Part of a small language model's weights: MLP 256 tanh GELU.
Each number is 128 + 24 x the weight over its row's rms, rounded and kept within 0 to 255. Layers, rows and columns count from 0. Numbers have three digits each. The size before them is the row's rms in percent of the matrix's.

# up: layer 7 MLP up, 256x64, rms 0.395, rows 49-148, columns 0-63
# down: layer 7 MLP down (transposed), 256x64, rms 0.295, rows 49-148, columns 0-63
up49 105:130142116115157132100155080164122150093125166140141130117092182105115125135099093090120121120133109113102121156135158107108167093136179184122113128092092159123137147135130132121148104129136140
down49 119:164124065139140145115136119176158163126143156122105139132153171140136157140085128137109104126082141159142140180146088128108100128132130138149114090137153138123133163112074125127140131099123124
up50 092:129091128133098100075116140126124125118138107097113127065099149173139151096141084106154119138132116123109140124143142156101107100119126129173127108085135106134166147128135106142136126105176081
down50 095:140099182142112129118095108101195148189097172120113133139128131142101145144119081128160142129086159135102146169118086140118110103113127102119117150138118138128157115130127144140149138153109133
up51 104:108173129122104115136079153140124125105130124108197142116106101082109131122089094143138131099124106085126127125102149156096113124125165094086108136116140149130121117129134083163106163115112115
down51 111:172079114124128146127139111134155151156155130141114117137135087157110071166153136084122135117120084140163135143153101127157089121068111153177130123124124133146105144147122158143117115143115127
up52 089:141134132105101144135112103122129131143150165125137066104154141105110159150127108108108139122100114109103117167128170117114121159142079141110123140062116145081139123132081094105151102098126134
down52 100:112107111144091095127146081076123083144125153093114113120128112127116137150146137137140140151098158131122125123133093177118163142135173133164107121133092174146174122115143169113106121099143142
up53 096:155169146151097140127131149091150118145064128157113159126085107177118126102127076102134173135143136138157127143137089137143111103100106169131153142107144092146132136123101123123106102130131109
down53 095:104142117111137133149137076150097127124146134140135106080163122123126089139128122080127145134089153119108176126117138104135147121106172086146166184105108120109147120131159149109181122135110123
up54 101:188180175127120164122152152118151115100123114140111153117087152168169147100122122143168149170109111128158139143131116092137134117143112098127130134078137116120122098130125093148124116126113095
down54 095:102143112163127095132156165157058127129094159140098093141101111142114123135120131105124151107141125096142131132186129124120126097137161158116136133146114126143130140149083147113134150160185098
up55 110:136106133104121098125158128150133120092126089143108173109098122157112134124113110106148111125085156132135140144147119131114154119122119110147107130153156148162097100129085070172123118136156058
down55 101:140175143116151140188108098139120118121162094148148140082168130119097076116132119117151097142129108136137151147088135130109170081153134123134167119139179123130140143116105105143133119105108127
up56 091:099092110120163149140142164145139145105171103139155104125134146151104111132137141127142122128116172102084133167114186143097163137150137159152142100112165122160101107130157165101111145147111113
down56 085:122142139137089101096131070144115123157098087172144127156137148132112142159124117111159135089129140175146134129182117089164090159138129179124115121130153128147117134130112114159095135124107128
up57 108:087097093173141130123146168160128123125078093117144155102130130133120138102126097082118138130082154100138166172103131138130147143122146134121120175139106137097131118089119153168118131113123097
down57 098:171140133145153116073161137135097118162089128090158156133111183138134097115162099116101124158128121087130104162113121120131137089120122072146126138137128146154108160125143093145119155131138137
up58 120:111130136177132111120147116109121143125173092130079092106108145121109105114122129120134125119118151137101164132159119139100116122135133106137159094158114171179111104174123115129081167140121074
down58 121:100130100148124123136117119152113162133100113140085102122154125124135176115137090174141114111101122150179111112122128146144130110133097121130146127119113128116098099148124087166074128102131055
up59 099:135139113133135152145161110159124157110144124117073122134096125127152181104116119106069134114101150161149132131142098094137111137098091131149165117162146120126128141094113111139121078148083158
down59 098:098149102150157144126141108093128129107101145102118090108177100137129100139144168093168130115149068130126115102144149079125100153149145120113121137124160153136168155107135124136151136121079120
up60 112:121143149128122122108120156112163137144139111170150106117120085158158126159122128162154163100077084117137150114160142103134140120155098125144138152095092106107082090124136115166157159123107112
down60 107:115152120099108106173139112126128090121112102128143154086127146160138190155118129185172134124099124131116126165166118111120159126162119171159106120118103094131123141122097125114167135150143131
up61 102:117132068137119127142109106148179134124114094146177143078154128142133106120120129103085119126165112094118132137159078132138143160147149108113130171136097109106127168124113093106111149128143104
down61 109:110165100113095134107114142109150128139106123122170143147118099128122118151115170134153113143177131103130135143158151153131143116125139132110138107134095095131092147161153219146139087145140109
up62 098:132116150147130143080138099144102112125102090122120136120113175116165118097132122093082121136125102131104151126110101150163129126117120134174149144130154117095129101119068107171143146160164091
down62 110:131153134142127084153148131080128179109112104131119114119167101135098154143083148149160127142133089112120139137130125085104081137112143095139068101099117149129126089169125126126126125136151114
up63 100:090079112101171164146109117151131101138120128137138098095144106151098161138126096103088151108114158153104129108151138153158075096154168114126112097096151123143091105143140146139131136134134130
down63 097:176112119139090089091123133126146149144092101146120120112122133136110118142142137169134072129139127111124115158128111144140172139141132171139124136132094109124170070134167108171103157144162108
up64 111:141123120094144141156106110108125137094112115103092159130174153111145108141104162110084157059155126167137111124139129134111102095140107146138115096115152143138144100119098104154175133114145097
down64 112:130145149148160108119126117127125081162115152066106132150133107150160100129107161115067139096138167113163139117114110155066122104116120110154147112139122104135103126118097134138115151143166117
up65 113:105098094164143129155118143118131125114060119132124156114149115153129146116124126113124136120148161154152111127162111159072143128138109149143107075116155094188108097120135125123107134158111087
down65 116:099099136123091134085153112098181125144127133145147099126119121154138171101115088124151159128133147138093111123136143145123083148114083148144136136122158176147133145091143173149119096148096143
up66 099:133110142125096068098129105140107153131119138184161112134155135123116122122102115132126108094140151121115102109136127164089177126118130117136124149081185165128106110131120167100117100169107123
down66 106:096103150118106109131134114178137152068180125148124118111132118141141128166159160131119137113092136118127185095154150114084133077129155105109124144122130164110121109125113114161117108141159139
up67 094:145128139134147155148089130161125139109062085122103130083145128140126140105117139095115147120158152150143107152132111115103170119112186130160101151114108131111110150128139188107108120145162124
down67 100:140129128134133100092162107083096120157132150107159111185146131128115158107115133125104115138109135157128103138083131082131131134155113121118106163113091134120126179137121050113137128118110152
up68 094:118147096146200161160145150098148132086131163142106130076142136130097084126121126095142094172120120139107109138124141127129097089118114126111106151138124104141123115118142099189141123118123135
down68 097:116118108162135133126084096096154159149138170152153143150146080127153131115182115163105191122111143082112118109109141127150121096118115145118128085138121133132134149153124096120148132086104136
up69 099:109136158135156128110112121125120162124134172130110125092119116087116135104145122142126116132173136120098160136132151137153076149108098108086161143144154106122157126136168116118115136086164058
down69 091:115127118150182112096111170127145068118102134120096134151106125136144125136127110079148146101168136102109189113077170129114121121154118113128156102122127148120152134150137165141137145117148103
up70 106:141184129137125138136129158138165118146129103149103151141131128150135103155110125125117106132092140087137179108132141153144117131108156150131089102113123174157115124083147070174097120145113162
down70 111:085105119102131146108088134155189118150139173063094125132103118089139100165109145120114081109131115127100143134132147133127113115095096119122133128137133108117162109149117115147095160159126116
up71 093:139160187198133116135110131157140146156116134115126088119145167128134115103127175177139136133142097144124126145135127101134150137158175130100112140122112110126139090098090154157149161144131124
down71 086:135088125188123127135111145103163112126096107112143128160130115158157131127163128135129111157142127092163131095094121133136143173121119170129127165109127097128121130168156167094194129120133119
up72 113:117076139134184152082129110150145153156151121093137117141123140152124119109084127114132116155110148164134113152086127096111109123099144130091159164113124105109107120089120143101175165144117117
down72 103:137159190100133160156137138114168130128154150160074148148153139098140120188125101109156131137124135128115175154109128154120113126135119140149138149140154138156138137141160099165102156157103117
up73 101:160132121093121119071156113131126152154082097079113146089123105091124137135112162087126138100149149134164111116107144165141107119109166131165122081115129155092111116144134110111119149132136111
down73 105:111129100128130115158111106113155091103196095164121118159136107148130118083130126152154130151125112123108168160145131114108124134133148080123148137105112118125125051121113101151164110112109136
up74 087:123126125143150170157115081133131096139123127151143069099121149139133124113112132113118131099127168129179119103141139114152111177082103145119098140158130160101075127156140129085141130128152099
down74 092:092154113127169100122103146136109096122131177104179131110154128149131146162165122131131176101123116114109068122120151107139145116166140126101125153179143126116152163126123148146133120116159162
up75 099:142113075134118122143137109117118132158111144148163200135088121131141140117123151135150111113152136126113136105124088113115142089117096152113112111080122135201120149104130125096110137174117106
down75 077:139105161107155127142151131142135114172152113109133104066148100129190096149098136129059116115097163132151144148122132116135138131114146115141118179129138134111078106130119108125097143132113139
up76 122:076084134125105134143161130154141093110127108131149112084103151123140133105118093123126137111136094148124166096137118121133078140124073165130141169109146118098143156145177123139116144086111122
down76 126:117086175131118181126127121093136097150184144125157134099103131129098126115110137087152132088138086136109136118140126134097104171108104129173163148129129109123160121150135146155142112116100158
up77 105:130122148137129147115137165134120162153136149125180113135132152127192095118117137115127160118100118086075123141149141148178127133116124116101167130122129097125161157154119122108095141112104067
down77 099:112115157157090126112140157103145102115096114106134128156099101167134169064087133118132136096153117136127121110163129122147128138121100132132104110175110109141139170118155160147119099112169091
up78 096:105123119176146091143134095112104114140099125094175085133121161139104156131103148155111143146118140135134167156117158138108119114130098118101131141114166173104086149119158116141148121128092179
down78 087:134126148125102106127095104117137128100117132103116154144172129113125152085135087141160159113152106108061107129106116157092157101120109101119160132146147121103116155170120157120153161093097115
up79 111:112149147122107135103156144158098101134116109114123137129115116129123136143115101101087147120144133128171181141139126104128107146166101107151157154097149156157078102111176132156183117126130083
down79 115:159125128098127132107132155079096133088112129110127146145162175179107154134166142142153147093154180122101120125107132129116123138116171125129130171149136123151114065147117134124153107156129131
up80 101:141102112124112174097126090126115116144142147121154148091163073073134099125104106137109151116144154131158118160160092066110142118152146109094102144116142131094118129104127109130132103123142152
down80 115:118148109109104147073094117123130135136133184148169146129179097141105089110130134122138144165105146116156114138142139126126100146139116109117152059159110126122099096123114166163140107128143137
up81 135:150132179126097133101111088137104179122086124137097134122122085182146133143132096100111131121090133125172123083139093103115116108097144119120136156112114131123134133103084107128124119164101108
down81 123:136130128100117133125139116094135120130126096136131115115121178107160119117109163159139121127180110146130065126066140128159146129138141126198135111105131145120143107123102083122124117071118131
up82 112:090150137169129083115146140161145122124152126099145072141092114112128117120092110116080130103151127151110118101148136114118127133103103108107139176114171130157120102169159096159104151149119128
down82 114:137094113092170175117118145122164135158125109144118174113160142123153121137132138102143123130147136113148106151119134138143097122116173133115100106091118163073128154108071080103154136137104130
up83 108:162144152137137116121179116122139118140136091113124152132144166078106155104110148092116160142096131166103168161184131148141106153115135141143142138116124102098117156162110100106141122152108169
down83 102:126097165142148129118074165105122119105149126158114096127162128169149133142088083126129130144069136126151128146088131139085121155123116124122131133174185124134149119135102115129168122105104124
up84 113:149139140175086150137119122146124146150160120146081073112138118097081145107159121165111091087130122127110144147105121098144153131144135131136173119082129112103116118094120122119145167129102104
down84 102:173100146150131157102120129109143107146133154125099153153164100100163082094145141106108131171089194158151086134119137112107121117109106137137141076122146129149133127150125112104146121126146132
up85 097:113144126180129143092107120134091129157149140098152117126105116134149123115095120147139179095169132135122138117174138165097147090110132136095115128117157140111150135158091136076092149106160143
down85 110:157112123112136126117164087165184093107081109147143097118088098109137154118119117114136123111123155143101104148156130149122108109104151141115104086115165156117145116116112116119095115170082146
up86 088:103105132151129147117139153175101127130112130124139080117121129089105120093169130119147099106110097134108141110139145137144184182151111119082119111108112099083146141145127141133162104168115096
down86 089:138202108126121131085146121137128138155139156124185143136148150090129106100123142131165129152123126130098093138141077111130116147109160083126132167113112121115104157161145114128111120128178131
up87 095:131121120117159119132092132147078120142112120148125153077153117128135106124097135105136160075148124121128155117083141101126167148120118166156120100074116142151127096121138142152164185150139111
down87 096:121134148132154124122115169137166081133146125094097138104139099150117139161101107091133098106092161112160155144101126146150121161122117156161129145133134146100158115152154127179176124146089142
up88 096:129142155105142135127156095102123167143123082126110134147111128140186148149124127122156145122118124111120130129132167128145148098166112125157166132055119111095109126096153111118188124150120093
down88 090:185127127140107133123146124123127119104056126120104121116100122140136177162141093090130119121096163118134134136116108146168153154167135130142131116125171075101114101097117106143126124111100095
up89 109:125168139118111108124165138144149135121131142109132126087139126102146142105128154117095155143121100161117181114128159142154090154108125125085114197125138129124114109155136126194121171099147135
down89 105:123120159176153127109094130151144103132166148113157130171158133143137109157124112129133106081080177136122114087119152084143151135115125094133169153170157136141131131125134134168143113112150112
up90 101:093131096092135150134109096157137160111153070148104107106099124125089087148116117144097112125108138171120126101099113133127146146112119149084164096115098101106120111115162119116142158113135167
down90 104:131142186137147153124159133150167160140146120144132116121111126112142102135107093075133171122121108112099167187139128120066125128117084130122123131111116123131166121121127113146140170173129143
up91 107:099088144100122132164105156117120147159136167114154092131091153171121129150124108115098153135069150102142146136113159166104075137133117133119115121111106087148116141115119092123102124104093129
down91 100:114119124139125116156137104104128188156112129131105085146084129097101149115141119109120144116101132081112107160131132106106088134119065185141131106120126134111123136092121080114129127125171117
up92 093:152157177117101151110118139128115144131204104116092090142116165100137123126098109126148129150144093141165117146116105138144081087120127139124157155105149154101146136150128106141119117158090133
down92 091:146130092130136123112139148146160099088096131133137153160121097123118139136159076165118140094146161123143044121124113138116145147113086099151141091144123108152089137152145149140107115125146134
up93 085:102114138141140074109117161103121118111113159126155114110104130137142144132110123135124127082107115159121109144174128093127153076149090132172144188125118149102097128122117104101082132122093143
down93 086:153078155071118137117124129137075102149130109131137145098109151137115155151118122132098104103097133152105079145118105121161122159141131097147135090125147161109122156129090095112087152118149142
up94 100:083122106111115123149179113121109156107134082137102159135129105106101134122090163130157129159110154136157145139141120156151135122076151097124135115137102117108082058144122148146109113147118126
down94 100:116171077138100154115141139102129151164127135104096132138133153132155131111146135134135129113059113118107144123138066125148107131133123124130161126087103150089140141090143175163161139150126147
up95 114:137155103105095122160112169136098127119153105127128146113106124085148134077129102083137138105105115133092147144133144157125142101139137099108149121145100154177096143153148141125088136109123065
down95 114:156194104135131120132147165135151102129122137170122133154130128139129136143104113112141135152100102140178141123132121164120102123137124170165076098121090139160121163103157140139161101126176132
up96 070:144109171148149121141131110187105133120127081150086086138126136105135109109098169151109163085156128141158077138118120127134135140106151151149124117135104107104118114142106130162085157122150103
down96 076:136135107078106162113089095096142135155174176098132118121121135153100135126140122096135085138110140109089067153105130116138154123127087099144119101148114133126120137103121109099151093126141152
up97 099:103150135121124099138063124149116168133160135154148120134122110130119093136124142077156091105167117089101129139098159135115127109131088097125130147112137127165136128128102195160133127155118102
down97 097:118101105107146113111165103170095125103181152112122109170136078104120113120141123146078184150146106126119162135124117133148077137125104121117126120147160151127127089166133110142112105144114127
up98 094:097094187146157117134112170074129150137132143111118114106163146110084116146079140114154122167125155122096101150117139129119088116157129155116127088134151121155126127145098096125113121119093112
down98 087:134135109111119172135171098127184117152108147186140138114092146151180121140137138144154124145138082134172143143127109157125164135114152131162145144134160156128122163143137157123088101113128127
up99 103:102168149146089130109164126148111135083132131127121123096090115086130103108145125141088086156135089111177107096137112118153128141106132125154149091123166117135141127103166085113112111152140103
down99 116:113093147126088164095145136121133147153128152124105085167142128155121162114099168100084172150147138147091147136110130119121151160112108100100133148126170106094156157152105109129136107107146131
up100 116:169173118127106119112162100161122158126136126152151128140135126116148136115107086143109095115077152163116129159162143081140122124164116130125128126114149079143123119094149112115107171138071149
down100 117:127138096124133153124107105130057122132149145158089151142119143104134126115098105150075136150142178123125154124124127124103173157159145144141149131125112124142097144142148125114128160134062171
up101 109:129097083154097143135114116161164118164177127132136151105129126125171141112147161131106119162134165108151151141149132131124122169099154099101113133115118126139184120113109107078128078114125115
down101 105:107135139133148123128073126105111109108094160138178151106141107163106141130159140160118124114088144147139108159152100113096160101146118115136112124099151107110157091090089127077152145120121151
up102 077:097160124129120080150116172133109134087150090103154115091076135131134145099099118129132116138156137139098150153126149142162126165158156128115157114142148100130155087106138096167119113140135166
down102 082:111121143117142136137116131093147079134162156127154164141146124115142174130112128149157136122128122147137102151100086099128084151078106111136136146141143142170104105186159170134124170130139109
up103 089:140119113131131086128158089117155153190143110148160160109151135116123133153123169144118173130139086135149121111121131157177120130128113176142110161097119107155118137112097127094134177129123103
down103 096:112139139116111117147097119114132110068145117120127136134104125138159147112103110152140099125195151133120138193130139143146133113153116132126119114214144150128171110156145127156106154132114142
up104 106:097113109144201143124136116143135141130138168107125129130119121143122105144076181153118173117126183144152162120093122094106105110112146082113143124112115125095133142087111135107132143125152138
down104 097:120150154130119128159138129144166098119171126116140149145147158138138098151089098113140073133117133111154156152143104145113140102130118121157169181152075114126133177160136125108106122153149095
up105 090:088109169103135158143114145132102155113124134115124096126157114145131114105134156102103125147097147070106110127164166156128115116111163112073094124125126140124093085175108148147146133116127096
down105 094:140151106134102114118118111125074135140129119167115119125109150136157131139176113161139116160113132140135143111089105103126115130125111131185108128120082133090121125129143159126167095116185189
up106 088:116118133129121111185109120095124132085125087128105074132148146160080134105114106121115106104125115129089127150089152118100178112125091111135150152122111130125097140111127146090125134165102088
down106 096:141138160108157160134135123150108114131173103146141131142162104163148105055125118121131154144112130122136170122111131128054156106129124108114138121157152095147135141155157175122113137126161111
up107 098:136166147136107127085142100092067163103114103161114101104116122121144126123117102087145144159110088143137150107122096119129125120109125129117150164091145127141135135151153143160108126096139062
down107 103:124120147111133100113113132104144161128145109168145095103120110149123087143148150150129115118095138100140082127121120120137085114100138092125132107102092150185117132109116112119062122099103076
up108 114:136142158132138155135138115137122140075150113155142120148114163095168102151135115109081138073158124095142104096173157115116148141111158104121116114120152121122120104150162107124136086119179109
down108 121:123115122125169114178149104141119170125096131108083093092144119122095122118124138119104117109079115152112112118134108137105147115144132125160135130138133145129133158158081084126056125144103095
up109 084:106133119132121139114125124145114121115112095139099125137118081126118154145121136102052157112100143147095133123157119078068111150155165131112111139123158118182134125098103154149134144135161155
down109 078:141135125156111147114114134118103151134097132184135149115131131110120120166123112120113107098127159105149124070106107131151201133089183140143144107105094111169101141146155136114141140120142101
up110 099:119164142142110120151127130136138095084190087095128128121103111162107143116121126137130167127119142130167169119155103097115144138128148126116144155139129168162100139124105152108059112151101139
down110 094:088142110120150126084087098097125086136128142124165143180127107179132175142143131143153147131166150154143156083115076150131128135143123133140147142113116136154123102167111112105132113150143141
up111 093:119107165122102150152111108155132123136155156159173124130142134146110115123132162091120070118144179081114116138160160137100163122103124121142138150126105105151110091182153134122152110126142102
down111 089:175184129140151122118174131143097118133103134171108104112150119123152159123102129164130107143121102163086114092117147130142080120127116144111099147158123120142129141121122110162071163132103150
up112 096:112143140150166153124124116128126122123145110088156119087099124149100152135131135141121153094119150167143098156149100142150105100106093140159142121107136155109142133182064151083168116113141117
down112 095:135119118150140079125133116135145104170115113175158131143123098172082172141136114090142058142116129098135106138131096137097103128166133098141113100134111113167128126098123132127140141126155098
up113 094:113192116098129153151179091121147156138155098173105099103112116132157195114124164146137123152137126142104128129150129122182126127112118131129115139095112114145141144164151143118114111156127104
down113 083:132148149143170118134122154108082087134111141132133123119117136156138096123141138136133144086128116135070105137151148103127205091109144118139122090159124115140150105123080127083133103123112160
up114 093:094181130161116152125143146075156124151138111144141119160115165120116111147133113142071144123147121117131143173111167140143133103138118122108154104152141130184130083095143143127106101159137099
down114 099:126103151107116100145111092075125142178108176172112134141144097136130146151112109127138133138113133128135121125111124168089145146102116148106135118151151167168110056120114165113105116113141135
up115 099:097076134112088130116121129140116169126111116138112140113073087139107124160074087113106096113111126116113150117136148110090106130135153191099158132130129115144127143103129116177146146113118119
down115 094:137115087154125105116128122115114114077116113113142114112114139171128166179115121129097145146143163062123128137138101138156137140129144107109129113168125052148143118154122123132151123140133078
up116 094:147151128124114096127139086137124073119129139083124116110113150138094118094095132139135138127124134107123151118130124159105107129091067153133114119102137168152151088153095137143136134166127061
down116 085:167154148098130099113113079160138140113109142089123137080128159129080200159099106160142134127082122132128095113152127132116153111130115136121109153129113134138159119107146125151132108170139113
up117 108:146103087157145103129165114171151151123106141112130125142112069160141105100108125070102137152149111091130119134154162102162126131144127126160154114149124170160111099119112124115108107149096110
down117 116:179141122141137128119102124137165108124123149084130106151127189153149146139123114133123078157171101123100148174127105099163138175133136116098130157136143157141152098154149158121134120139155118
up118 105:110112116130071138157157136109135105141188115121106118104154165140090107063112141091142115159131133136137139115154157174143142118141113135136112139140096145128094162165135132122148116120102167
down118 105:137133099102152075124144121109122118150138123101099116155132144130143116106109124107127097155171086109131122130105112173112146113151137161123119142145135182148128177170176156101110159088139135
up119 097:124162122096166168126075111119124168108137113126139145111127161127091138095100121105135085151129116137117097163109135154115134104096115107108145077143105098103103106176108144096149121114139108
down119 100:137100124138099095108104112095170161130101172132127131132163110119155131153132129180118128129116135080162092083150115174124131130121118168111127104101131126131123114118168149166123104156150093
up120 102:076134123153084153122133100114113131150122135126150127096149132120109097146082095116148073125154101098130130065169112143145156124117148120122110104139168118117116125128138097105129134139170084
down120 096:137134101097140098109111130124084125137108082130148133121124145142123128116085089132144127145102097174129113125141127178112166166126136130179110110132141112107106111159113182094083102125157129
up121 083:082153078160161114103105129132135116111069089118096156112124081127102105144148123118116124127122122094119140096177160103158125101134145120107115108139074123105111135098118110118103108113132132
down121 082:191101114124117095129088093130118107104148144144117084139092174099125127132139125143110129109121099133173118086104159156104090169110114145131127112163154137149137129155145130121143101116140170
up122 098:107121192129103125093117159128117161148148143171140073131137147088144135124105124101129134143113125127120108178139147094128119174110140173120155141093129163143115163132161123124117135128173111
down122 092:108113131126134103111102101081131127140113140140100115148112156111165165156172113110167120137114120149139125133134122108135126150126136190093121138117102150089107155132139144135121142160212158
up123 103:121122138139141159131090131135146136127177120070154138094164134180091146123133148124113155130147145102153159127127134095147126093111175128120111115127103126147069099132131173146138112105110160
down123 088:137105114112102111097124147128105121086138130134112162147153102140125163134146131172125173165138117173164108113076081117141140109141127129152127144107107160140104068159144128170126124136105143
up124 097:130141155103137138137127082132142140122155119117116129129111131161143106135112105099114147122112156133123162113107129145070177110168141156113103161109141146158103062120129202148147135113122129
down124 104:122115123149158135143187137118158107119100130125157179148090131139133153136134129124154127139171129088080133147154119121134116120141154103127106128091083166156128159160095131099122152175152129
up125 102:112134157120114092098189147132179177147164128156117122170131119107140076085142104105137135131155109082099150123109125147121124146128125137123118159135106154136156135142155109120095095153140120
down125 111:150080155163139109159155161136168156146117164161120130099138125180097141106129107140125113158115137089093119125107130139118169136117118114127153132153164143159095110134137126086101155119158095
up126 101:115122114132119146151117120159134105125194157151130103122145167099153118119130087154085145086153150159120141105156138119098120128155106151141162119112141106132127143181127115091138086162156105
down126 104:119113166144133078149130154104151118091149133104107153153158145098127127126135095146095136103165104115123172107119118152160112164150135145116153124126130076112180139141184144137100122117112151
up127 096:104119107126138101134137084119165097140123090084157149137107131098171119142142167133165180105133126154106150149153132148105136121147125154111116125108119144131132114128099136067118170110075132
down127 091:166118122127145094098141111144098113136100126144114115131160130087149147144156124083130127110134125094118081128164098168172109152132157112115109106170132117112128098063143088118130127096131116
up128 093:125123175102108146114124118148103179148141127091092128101118178103141123110160142115111102138130098107139153148159131177104115142119104146163121122093140108082156136159119143132168084125123109
down128 106:145133116145174105107177164134156103166131133123128154118125152138145129155135125105129100114085137141158109149125125120173139168127161105126097110124074150152134132172154122115147189120156129
up129 108:117122145141128177135101111106141182086122087157151153116135117138140079130172159156093112101095118128123129137129126107109139139106130167104119142127112150163154129105129111096127193133125097
down129 105:170102180148141161132138117109128154128126136169111101092159140135120117109139101159132114125108153116104115159146129159169151124116132151124137103121108098130131086132153097167154099067134089
up130 111:138114152106172193141106103129141100166171172100119170103143121120096118128123127116097122135133122111150163162156117118084132106141106131130126134105105133103141154160104129099111072133131145
down130 106:153122126096120104085139107105138181103119109118129161115167146101142141123140149090122119161133130153134124190134164093104127144118160069135125156138135125126125090188141105108112140138133120
up131 112:109158145121112146156151133130145069115075134137093117110107108135164121116126086089083139134124135132110146139129103089119150106082147107125111165085174105137105127116136104103150133138151098
down131 103:142128122115115106087152111158121170158123098118136084117077153121166143129098146123133104117122105124131097123102139140059104112132108113163164111082103123107101145102138152153150117099116110
up132 101:160164127142149136125095141176129108152142151109108074134174139118159123122098118125170116107127160146137156138122144098160137137120144114117122143131141085089164099149125115117098110151081081
down132 088:129131155160100131131122172125121088137119134127115080123149098133125147128148122119173122065129113068145104144105121124162154099155136125169144121153130114076150165125112125158134105111105100
up133 110:133168150114085110075076123153112137155120191109102110142054117124141111109116125105114132146141135115142123125122125157116160123108115140137166146092126124147145085112117139125121100119127089
down133 106:107138112142121136116106104111104117156081115140136164147133092103131132147148125148101154106152099153160128104118158168108151164137138131121142145170159188118092110176122117117156124125180128
up134 104:143125097092117173151117125165114144138128077158150074106133122137122138137123143130129154127140117144086120137113121118153122152143095081121148097081123137099085156104122115077155154153152138
down134 110:115147100122131134151136113109129131174144159160145158168148155154094134115115127137121117132165125149093160108133116177169107128123187142138116095123147116178099147135105165099157094134119139
up135 102:159106093102149130134125131155124151171126076125139140120123104140137145127094118122111199137094133132128115133108124167140121132152097113074111162129112135121086110093073129111123156116136090
down135 109:118155152116114101113088128107107093097116123128161160128148105117144174089104155145130110136128082150104131139165182106167139104139121143152104134156121136101119165137115142113135150130138192
up136 098:173122143120111073152174084113121135125136160123158108142104125109129131060117121079140123127100163087129158149100115135125094172139106101155112125111122139118104093121130118132095120137131119
down136 098:151134137149074162159114120116137148115101095117149163107127148107113181139141120179145146130130123158097096131122112121148189141118128145156177147154124177158134132156167113128133126116135135
up137 098:133138128121153131102143123140125134115136114153147107114166115162088091150102096127184105128134073140101102086171118124119144084132136113126131095148126077146118109129150083157084126134120116
down137 108:131128134084109131173090114140096146103132158109129180136143145137089117146138156167112106146145152125127138174133115147151202160113147117110119142152132128148160149155119162102091132142140128
up138 110:109127156113087145117116156128163103146137102155131131107095100122116117129128150127140131109146063169145177142128112136151119111145095133126092093087124143121178158154101163112145113137087150
down138 121:169134124095125089134124106084079141101097163123090111143108139117132133125114166108159160123176104178137112126112138112115130137129097092143119092118132160136156137135133160109115099162098156
up139 098:100159139109137143112146122134139127165124127186116139141103165135184091093162156097145127106162125161115140138096138117114183083114172147150145109124119128160101144126109094116129126145121134
down139 098:138113157135141130135127098139127166103153140089130136139201102142129157172096095114100096144154167149161146108130147154108120108145134110125164157153138109107124128133184163127139106142153121
up140 091:149142161169087153161136130106127138153127100101140140114123131141184091100145073146157128137155188126143095150109095140142115112128152089164132138114107115142129149090128113095110121105122124
down140 087:173117110156108099120128127108074105152119144133122113149122159125184159144144120135158152144170122156162067114097103117129114125159128137171106139114111116138172148147133163134131134111148156
up141 090:186129154167107146161188129115125127137145141130130136128119134135137067128138144121092168140113140122162127117144078131145155110159156106093140169125142143164105080108144141143105119138136110
down141 098:164145129125124127125171136105091141145126152109202122078173125109104175140164126140150130086126132111089085129117099116144122128150142131125124129134140117135154150110112086121111081154122144
up142 092:141082144172103140122121095156134113159172130114115116108114123068120157145106094115144157137148178106091158149114117102154148111139144115155117103140112089129092151120095112117144147154104140
down142 081:142121126116122081121127085156095108131133154138087098147125166124114144110152108125110113163160185127103078164111132127139120144145109125112115093186111118160151174120109109144126121149142148
up143 099:123131138102083097118132154165109164099154136187176161130132110127139118151124141069112146088172133115145117133154072157131104122150126119151161153116152132161131135123128116105126153129123134
down143 094:150126106083138145141125129134085081110162115110138143163133177126102156158127124133169114069144098156149113148115102105160117134132172095126116130106136175144120096156122151128094136113129124
up144 099:145184105132095123152108123172122129136144122148117120092113133073153135107129186104135159112112156086121161135127115143099132157071157109138156127100109121101132147130151139124129148081121125
down144 102:154143115155155148125138138136137095123197112129154159147143162101159152136160109152153149135092191101104114121118108141150186136111137121121132094102126149150092129135145154121108103104132131
up145 098:097133143147151119133124162131175104092125129132100120136138153063151141107153124085137149080130148169088108129116140179130146125098153107109140138131139167098145107128113088129095120143112147
down145 091:156074080096129135121106138157104101163156124142115145170128138139140174165137131125106131113124137086130106126092109105157154174171163114098104135115132125118150141132091113151149143143117157
up146 117:119072124125141128080118136136099147103145160137119078095123128130081149135092121155114156108136103152114131128176125121077098143119120115116117161110146091109167120129148098101169130108111119
down146 116:138127094131176163138124092073124135135133140124111144120121127143138104103130140130148170091146120134105128088143107124147121132112162099132113146171184131108104066082121156115148120136111165
up147 099:137160146128142160146118132117145122122129152128118103130144091100089100206085127183121138127135098136166155133114149159112125133124125136140074088124141151139125136110138092108114135124078149
down147 106:142134165130082154133117118096139158129110168132135152133168140143129164112115110173079128151096146128125148110105141149153100122102141169111116165104143178126111125143136114139115176138125180
up148 096:102128125144134155150126151151165118132117126155180183148185151145153108117125156134128160111152108155152178090143136139122108163141146115115135098105132167133110129156130141152110108106130180
down148 093:136140124102129123184149157121105113113107115124082145117139126139122130149140135150130146126142118086150114141089133122147139179149167111126086137124089164159177107175132183164124119119135145